Weights of a small transformer language model: a variant of Adam for these matrices.
Each number is 200 + 20 x the weight over its row's rms, rounded and kept within 0 to 999. Layers, rows and columns count from 0. The size before them is the row's rms in percent of the matrix's.

# down: layer 5 MLP down (transposed), 512x128, rms 0.146, rows 60-72, columns 0-127
# up: layer 5 MLP up, 512x128, rms 0.163, rows 61-72, columns 0-127
down60,079,198,191,191,171,223,188,192,234,202,220,179,190,212,152,220,167,182,209,224,182,174,176,168,191,203,159,216,213,212,214,199,203,192,208,222,183,208,213,207,200,191,203,186,177,226,185,238,187,208,234,171,192,207,200,175,190,217,181,211,206,226,185,183,220,205,165,192,189,196,229,199,213,219,161,194,219,202,200,194,200,225,169,189,213,191,199,185,211,190,203,218,211,209,219,224,231,199,200,251,205,185,177,207,205,234,173,191,182,222,224,191,184,238,230,178,232,183,201,173,189,184,181,187,227,171,205,246,237
up61,098,185,231,168,200,201,207,186,207,210,188,193,193,240,192,190,185,177,174,201,182,198,192,198,202,219,237,205,180,191,180,170,194,191,224,215,205,205,202,181,208,229,227,215,181,205,229,235,211,192,174,200,205,180,197,205,185,182,215,182,231,172,216,202,189,217,202,184,203,204,177,208,184,188,187,179,186,233,235,204,223,208,252,184,171,195,190,213,209,191,231,195,182,181,165,175,184,193,201,212,169,222,177,219,191,169,253,234,190,192,154,210,183,196,183,224,214,227,210,187,220,174,230,210,234,168,232,191,204
down61,083,171,208,259,186,217,185,209,167,234,179,188,183,213,198,199,215,186,216,212,223,190,190,208,212,209,221,191,192,209,199,205,214,211,212,206,196,174,176,228,199,174,204,210,206,193,208,204,206,191,211,216,182,203,191,192,171,189,208,186,230,221,179,184,195,208,186,178,216,236,237,197,218,208,138,219,203,197,203,190,221,215,196,216,173,220,189,179,220,163,181,147,182,146,211,200,199,225,205,188,208,179,188,207,261,234,176,229,203,197,190,198,219,194,206,208,197,217,197,204,170,176,207,199,161,200,180,166,200
up62,116,193,205,199,222,181,203,213,256,203,218,224,187,187,226,211,183,210,186,199,184,209,211,179,184,181,202,201,161,170,191,223,218,190,186,260,170,199,228,233,164,216,214,214,180,206,181,227,180,178,177,194,199,194,197,190,217,178,185,203,244,190,201,213,225,202,204,198,237,220,230,196,203,194,221,194,232,189,195,174,185,212,194,203,199,175,200,204,222,203,202,233,178,209,206,172,207,146,159,181,204,192,202,219,230,176,189,236,160,176,209,212,187,216,180,203,196,199,179,175,213,216,219,207,181,214,214,218,215
down62,120,200,232,224,209,183,199,187,196,196,188,238,222,187,203,203,223,215,158,169,186,180,209,181,207,217,207,206,187,197,217,217,185,176,228,242,203,196,199,171,226,195,152,167,203,225,204,202,178,192,187,168,159,160,227,202,199,210,199,188,220,214,196,172,192,203,198,199,207,217,223,201,205,182,199,197,196,193,217,196,204,215,215,190,220,199,167,212,207,182,176,232,162,182,243,195,212,203,172,213,221,173,199,189,187,171,199,226,220,200,156,175,253,179,201,227,179,227,197,206,213,218,197,209,173,189,231,176,201
up63,116,171,208,183,193,201,188,188,201,172,197,204,205,153,176,222,206,208,204,215,224,178,212,177,213,188,189,211,203,196,186,203,236,197,215,182,211,209,218,180,183,254,244,189,200,155,215,194,211,192,176,239,200,192,186,209,229,229,246,203,193,200,185,192,224,200,190,176,177,181,206,173,167,218,228,182,205,205,215,207,219,200,187,205,205,196,176,227,170,205,196,180,207,174,198,199,201,193,209,214,188,173,209,178,210,198,211,183,176,221,225,203,182,227,228,214,208,184,218,189,217,225,256,218,211,206,138,184,220
down63,111,205,155,196,175,223,212,198,227,237,231,197,227,167,214,220,221,203,161,211,191,197,170,166,218,194,197,202,233,188,169,198,183,211,208,206,199,156,168,207,225,167,195,212,195,246,204,196,216,184,211,196,179,159,201,182,187,183,208,181,197,210,234,227,200,179,191,226,212,210,183,191,194,210,172,186,176,198,174,199,231,207,196,223,196,209,214,184,208,214,215,186,178,212,245,189,193,200,201,198,172,220,195,214,190,179,194,181,204,235,180,227,197,195,234,217,179,199,239,202,176,196,203,171,233,212,206,167,215
up64,112,198,206,208,192,165,195,189,198,209,188,217,201,227,223,158,195,191,189,213,205,252,198,167,131,211,199,220,178,199,218,202,173,198,203,210,177,209,184,202,236,213,190,217,211,207,211,222,182,207,191,194,208,212,201,241,242,164,224,217,187,187,186,172,216,174,200,166,256,186,203,195,217,179,224,179,167,204,178,179,212,201,209,195,183,200,189,163,191,200,203,247,205,199,228,191,206,177,200,203,238,190,184,187,227,195,211,208,197,190,217,194,213,193,192,216,190,220,200,210,239,179,198,213,172,203,236,201,188
down64,129,218,175,173,198,178,207,167,218,213,227,214,207,172,181,199,209,186,174,230,168,233,220,188,218,161,200,183,215,203,214,230,235,192,226,204,174,185,213,215,164,200,209,189,201,223,215,224,207,224,209,200,227,172,174,208,196,174,207,210,235,213,181,192,211,171,190,211,201,201,196,162,204,196,205,221,245,189,158,199,183,198,221,213,213,201,195,196,204,174,158,195,196,203,161,202,220,171,197,196,187,221,206,193,224,182,198,168,214,163,215,191,208,218,193,215,160,202,189,197,222,233,183,194,204,191,251,187,228
up65,097,188,223,163,203,209,232,204,208,150,166,173,190,183,218,222,196,197,198,219,168,185,174,208,201,183,197,189,197,215,192,245,189,218,211,190,188,196,188,236,186,248,212,192,182,195,179,235,178,179,166,200,191,198,193,225,186,212,192,219,229,184,200,186,208,172,188,176,170,168,172,194,208,209,232,230,221,209,197,204,169,220,169,231,203,185,199,182,201,205,175,198,193,170,168,217,201,209,203,213,234,233,176,192,196,196,221,185,207,174,208,206,171,169,213,212,217,209,198,214,234,193,229,200,211,225,226,207,228
down65,097,174,199,211,185,173,188,175,180,217,186,186,231,211,204,213,203,176,218,222,204,199,223,215,199,242,241,214,200,186,221,180,208,209,193,221,190,218,203,189,215,205,213,161,199,195,197,192,211,184,173,198,216,184,232,177,220,245,208,206,191,197,179,268,182,197,187,206,193,218,220,208,190,203,219,162,204,257,178,227,199,201,178,203,138,205,186,187,200,218,154,225,206,223,163,229,211,206,178,226,204,173,207,219,175,197,218,194,192,208,203,200,194,191,185,217,177,176,207,192,179,194,184,208,191,203,219,186,193
up66,109,204,196,215,209,168,193,191,208,201,235,237,208,177,210,179,191,177,183,206,185,209,220,184,156,183,208,219,184,181,199,209,200,223,173,207,177,215,237,224,194,227,198,260,177,231,183,209,161,182,155,217,196,198,204,206,185,185,204,193,247,190,219,183,211,186,197,194,222,196,209,159,213,188,220,215,234,217,197,217,207,221,208,198,215,186,194,202,228,212,192,216,192,195,225,191,205,195,170,182,217,224,180,193,225,157,174,237,194,184,214,203,197,183,193,189,173,214,198,175,235,210,211,201,161,191,222,217,230
down66,109,200,231,213,212,229,192,186,179,208,192,212,220,187,209,187,208,217,185,193,186,210,221,196,170,188,180,179,184,197,179,218,200,199,235,236,197,211,215,162,217,228,182,181,193,245,174,156,203,193,185,214,174,198,215,204,233,195,196,209,225,185,208,220,174,222,204,199,200,204,208,197,210,189,192,231,189,193,224,195,219,214,211,189,195,186,205,222,192,211,191,228,190,196,209,169,239,172,163,228,197,196,198,228,162,184,170,235,194,192,150,190,238,198,134,198,222,223,211,188,202,192,229,177,173,204,200,207,210
up67,110,189,207,198,203,164,189,173,204,186,218,210,210,177,222,173,184,189,205,250,202,221,184,210,207,219,189,219,237,208,177,173,202,188,211,199,193,220,192,181,176,207,189,212,225,213,169,218,212,194,160,238,233,207,185,205,197,182,189,194,197,200,197,173,202,194,200,191,204,184,193,187,161,168,223,199,184,215,185,210,179,205,200,181,218,190,173,200,183,156,202,242,204,208,204,194,205,195,209,196,226,226,164,215,247,220,261,235,196,206,188,208,184,229,228,201,182,205,193,212,255,172,204,198,194,167,191,194,212
down67,114,192,200,206,192,209,204,173,237,218,212,174,187,196,186,238,163,209,218,212,213,187,224,211,252,197,192,211,220,194,208,246,229,190,180,195,190,188,183,221,168,173,183,160,184,213,173,202,182,188,148,206,214,182,201,192,219,210,237,219,211,193,193,200,200,193,209,209,181,222,205,211,201,178,195,191,201,189,208,200,168,208,188,175,202,188,149,172,186,215,184,163,209,222,186,188,198,188,212,204,170,237,200,225,208,229,203,217,207,206,193,205,187,221,206,191,227,183,180,180,254,217,195,212,223,209,196,251,216
up68,078,182,211,176,192,174,191,183,197,213,235,202,163,161,200,204,207,188,209,182,192,231,218,187,186,213,189,210,213,171,180,212,178,205,191,223,163,212,200,231,205,239,230,203,204,181,237,202,198,181,168,197,218,223,211,197,184,211,203,216,184,174,212,167,206,177,205,186,210,196,257,184,192,211,218,202,193,203,207,197,193,196,193,228,192,157,185,192,232,160,206,199,199,216,221,185,185,207,194,219,169,163,187,179,207,232,223,208,176,221,200,204,220,222,258,206,202,203,190,209,198,204,169,190,190,160,204,247,201
down68,067,221,191,209,221,191,217,182,179,213,172,198,210,224,202,238,200,197,231,205,173,214,237,253,216,171,226,159,190,197,176,193,157,189,203,215,199,209,184,201,198,182,205,211,185,221,154,221,197,195,223,204,182,224,206,194,229,182,176,177,200,187,194,237,194,225,211,164,197,197,182,188,223,193,187,221,214,189,193,191,221,197,233,210,210,167,195,222,205,211,196,205,219,199,169,216,192,182,184,185,208,205,201,204,190,201,217,189,228,265,181,208,231,186,192,205,208,172,198,216,210,208,207,181,134,186,201,188,206
up69,085,208,206,189,216,186,209,204,211,186,184,192,227,214,180,184,207,191,182,194,188,199,220,188,223,222,201,221,207,205,163,220,205,174,207,185,211,186,233,232,161,200,196,208,165,234,183,186,172,185,209,234,195,236,217,199,213,189,225,235,200,211,189,205,268,184,156,205,187,199,182,221,201,210,219,171,182,201,220,183,182,213,211,208,177,225,189,176,170,219,190,198,222,178,187,210,197,204,145,208,188,207,228,203,201,214,231,199,164,178,170,169,186,184,171,188,204,217,227,181,191,213,198,218,227,193,217,192,169
down69,079,174,196,189,169,237,205,207,233,188,230,214,185,193,234,226,219,186,214,197,215,194,199,225,153,253,189,193,207,223,228,197,162,228,176,183,170,183,181,201,209,227,238,190,200,217,159,197,203,170,173,205,218,182,198,225,178,161,191,216,209,152,204,162,186,186,223,190,192,202,223,189,195,212,223,202,200,202,175,240,180,186,216,224,186,205,178,176,200,189,183,224,174,198,193,187,207,235,196,222,181,206,193,209,185,206,188,210,182,178,174,201,184,216,212,182,180,210,179,212,194,219,218,210,213,203,203,222,196
up70,100,201,207,168,204,183,217,209,218,193,175,209,203,183,179,195,195,188,209,209,178,205,246,228,220,204,179,183,163,200,219,215,188,198,208,218,199,163,176,192,219,212,211,196,208,247,197,207,176,214,157,196,205,216,266,243,172,185,207,224,192,208,175,175,202,185,189,208,190,184,210,212,215,181,197,192,201,194,201,208,161,200,173,231,182,201,192,185,202,191,209,219,159,225,176,233,196,198,195,224,225,222,200,183,246,180,182,188,192,208,191,182,246,175,226,194,196,209,163,187,214,198,225,196,188,185,217,222,222
down70,095,216,180,207,194,204,155,191,213,201,196,199,208,182,212,237,183,194,193,196,224,226,230,153,214,190,218,211,186,223,206,192,210,225,179,152,211,214,215,181,199,206,186,176,189,216,204,211,203,193,225,207,211,189,188,164,186,204,129,216,198,209,224,218,206,187,208,208,208,250,216,215,210,187,168,218,196,196,224,198,185,201,173,225,219,177,177,202,197,220,202,195,183,171,217,192,193,203,157,227,240,199,196,206,155,205,197,184,219,204,170,203,188,187,181,200,194,199,195,207,171,230,205,201,199,227,254,183,218
up71,114,186,206,195,221,196,213,199,192,169,207,206,194,214,213,218,162,198,189,260,163,172,253,213,157,174,185,191,184,203,200,188,252,202,203,195,160,208,196,203,195,209,221,188,220,189,191,174,189,187,166,186,220,227,212,209,219,225,194,185,221,192,182,174,183,201,205,175,217,189,186,189,198,183,197,173,219,204,207,207,208,220,219,243,176,233,196,183,205,213,189,248,210,213,211,191,221,186,183,189,192,246,183,201,221,195,192,227,177,218,224,164,192,224,187,200,214,194,203,188,185,231,215,204,199,240,186,201,199
down71,112,208,170,229,199,230,208,224,208,206,185,198,197,217,214,219,203,205,184,216,196,226,198,164,180,225,186,171,223,217,203,171,180,220,168,194,202,174,169,199,169,239,224,189,181,209,161,191,216,182,232,187,231,218,209,184,170,201,164,165,222,187,244,238,199,196,204,203,189,222,209,212,193,237,199,208,168,202,183,196,171,181,172,235,198,166,190,202,198,180,211,214,198,187,216,182,162,196,199,249,209,212,198,183,201,184,228,223,207,208,184,180,187,204,194,231,223,218,223,176,222,220,205,207,203,203,217,191,205
up72,097,188,198,191,197,222,213,183,174,195,239,212,202,173,216,199,180,179,146,185,171,227,196,189,201,225,193,201,203,192,211,195,204,184,194,235,157,180,190,184,196,207,187,200,226,218,185,184,201,176,172,187,227,197,225,208,228,202,196,193,238,135,232,219,192,222,192,207,201,215,203,213,198,175,199,191,213,197,235,214,189,204,237,184,202,197,196,168,195,211,214,224,205,212,217,176,234,190,200,216,213,214,179,173,199,179,207,199,166,174,213,192,196,205,162,230,212,223,231,199,181,191,208,223,188,225,208,248,162
down72,088,210,195,193,189,198,191,218,225,228,205,227,201,208,192,224,222,176,218,216,219,208,202,188,203,203,176,205,200,199,175,192,193,196,151,138,255,215,183,229,224,163,197,223,194,210,218,209,197,183,194,240,194,211,180,205,206,169,187,209,174,198,184,207,197,164,185,181,218,202,197,150,225,201,222,208,191,217,184,206,224,182,224,240,198,200,205,212,233,220,179,183,202,199,188,197,186,202,173,200,218,201,215,171,197,228,188,204,189,186,210,184,202,217,214,210,166,194,212,200,252,202,158,208,146,198,197,190,197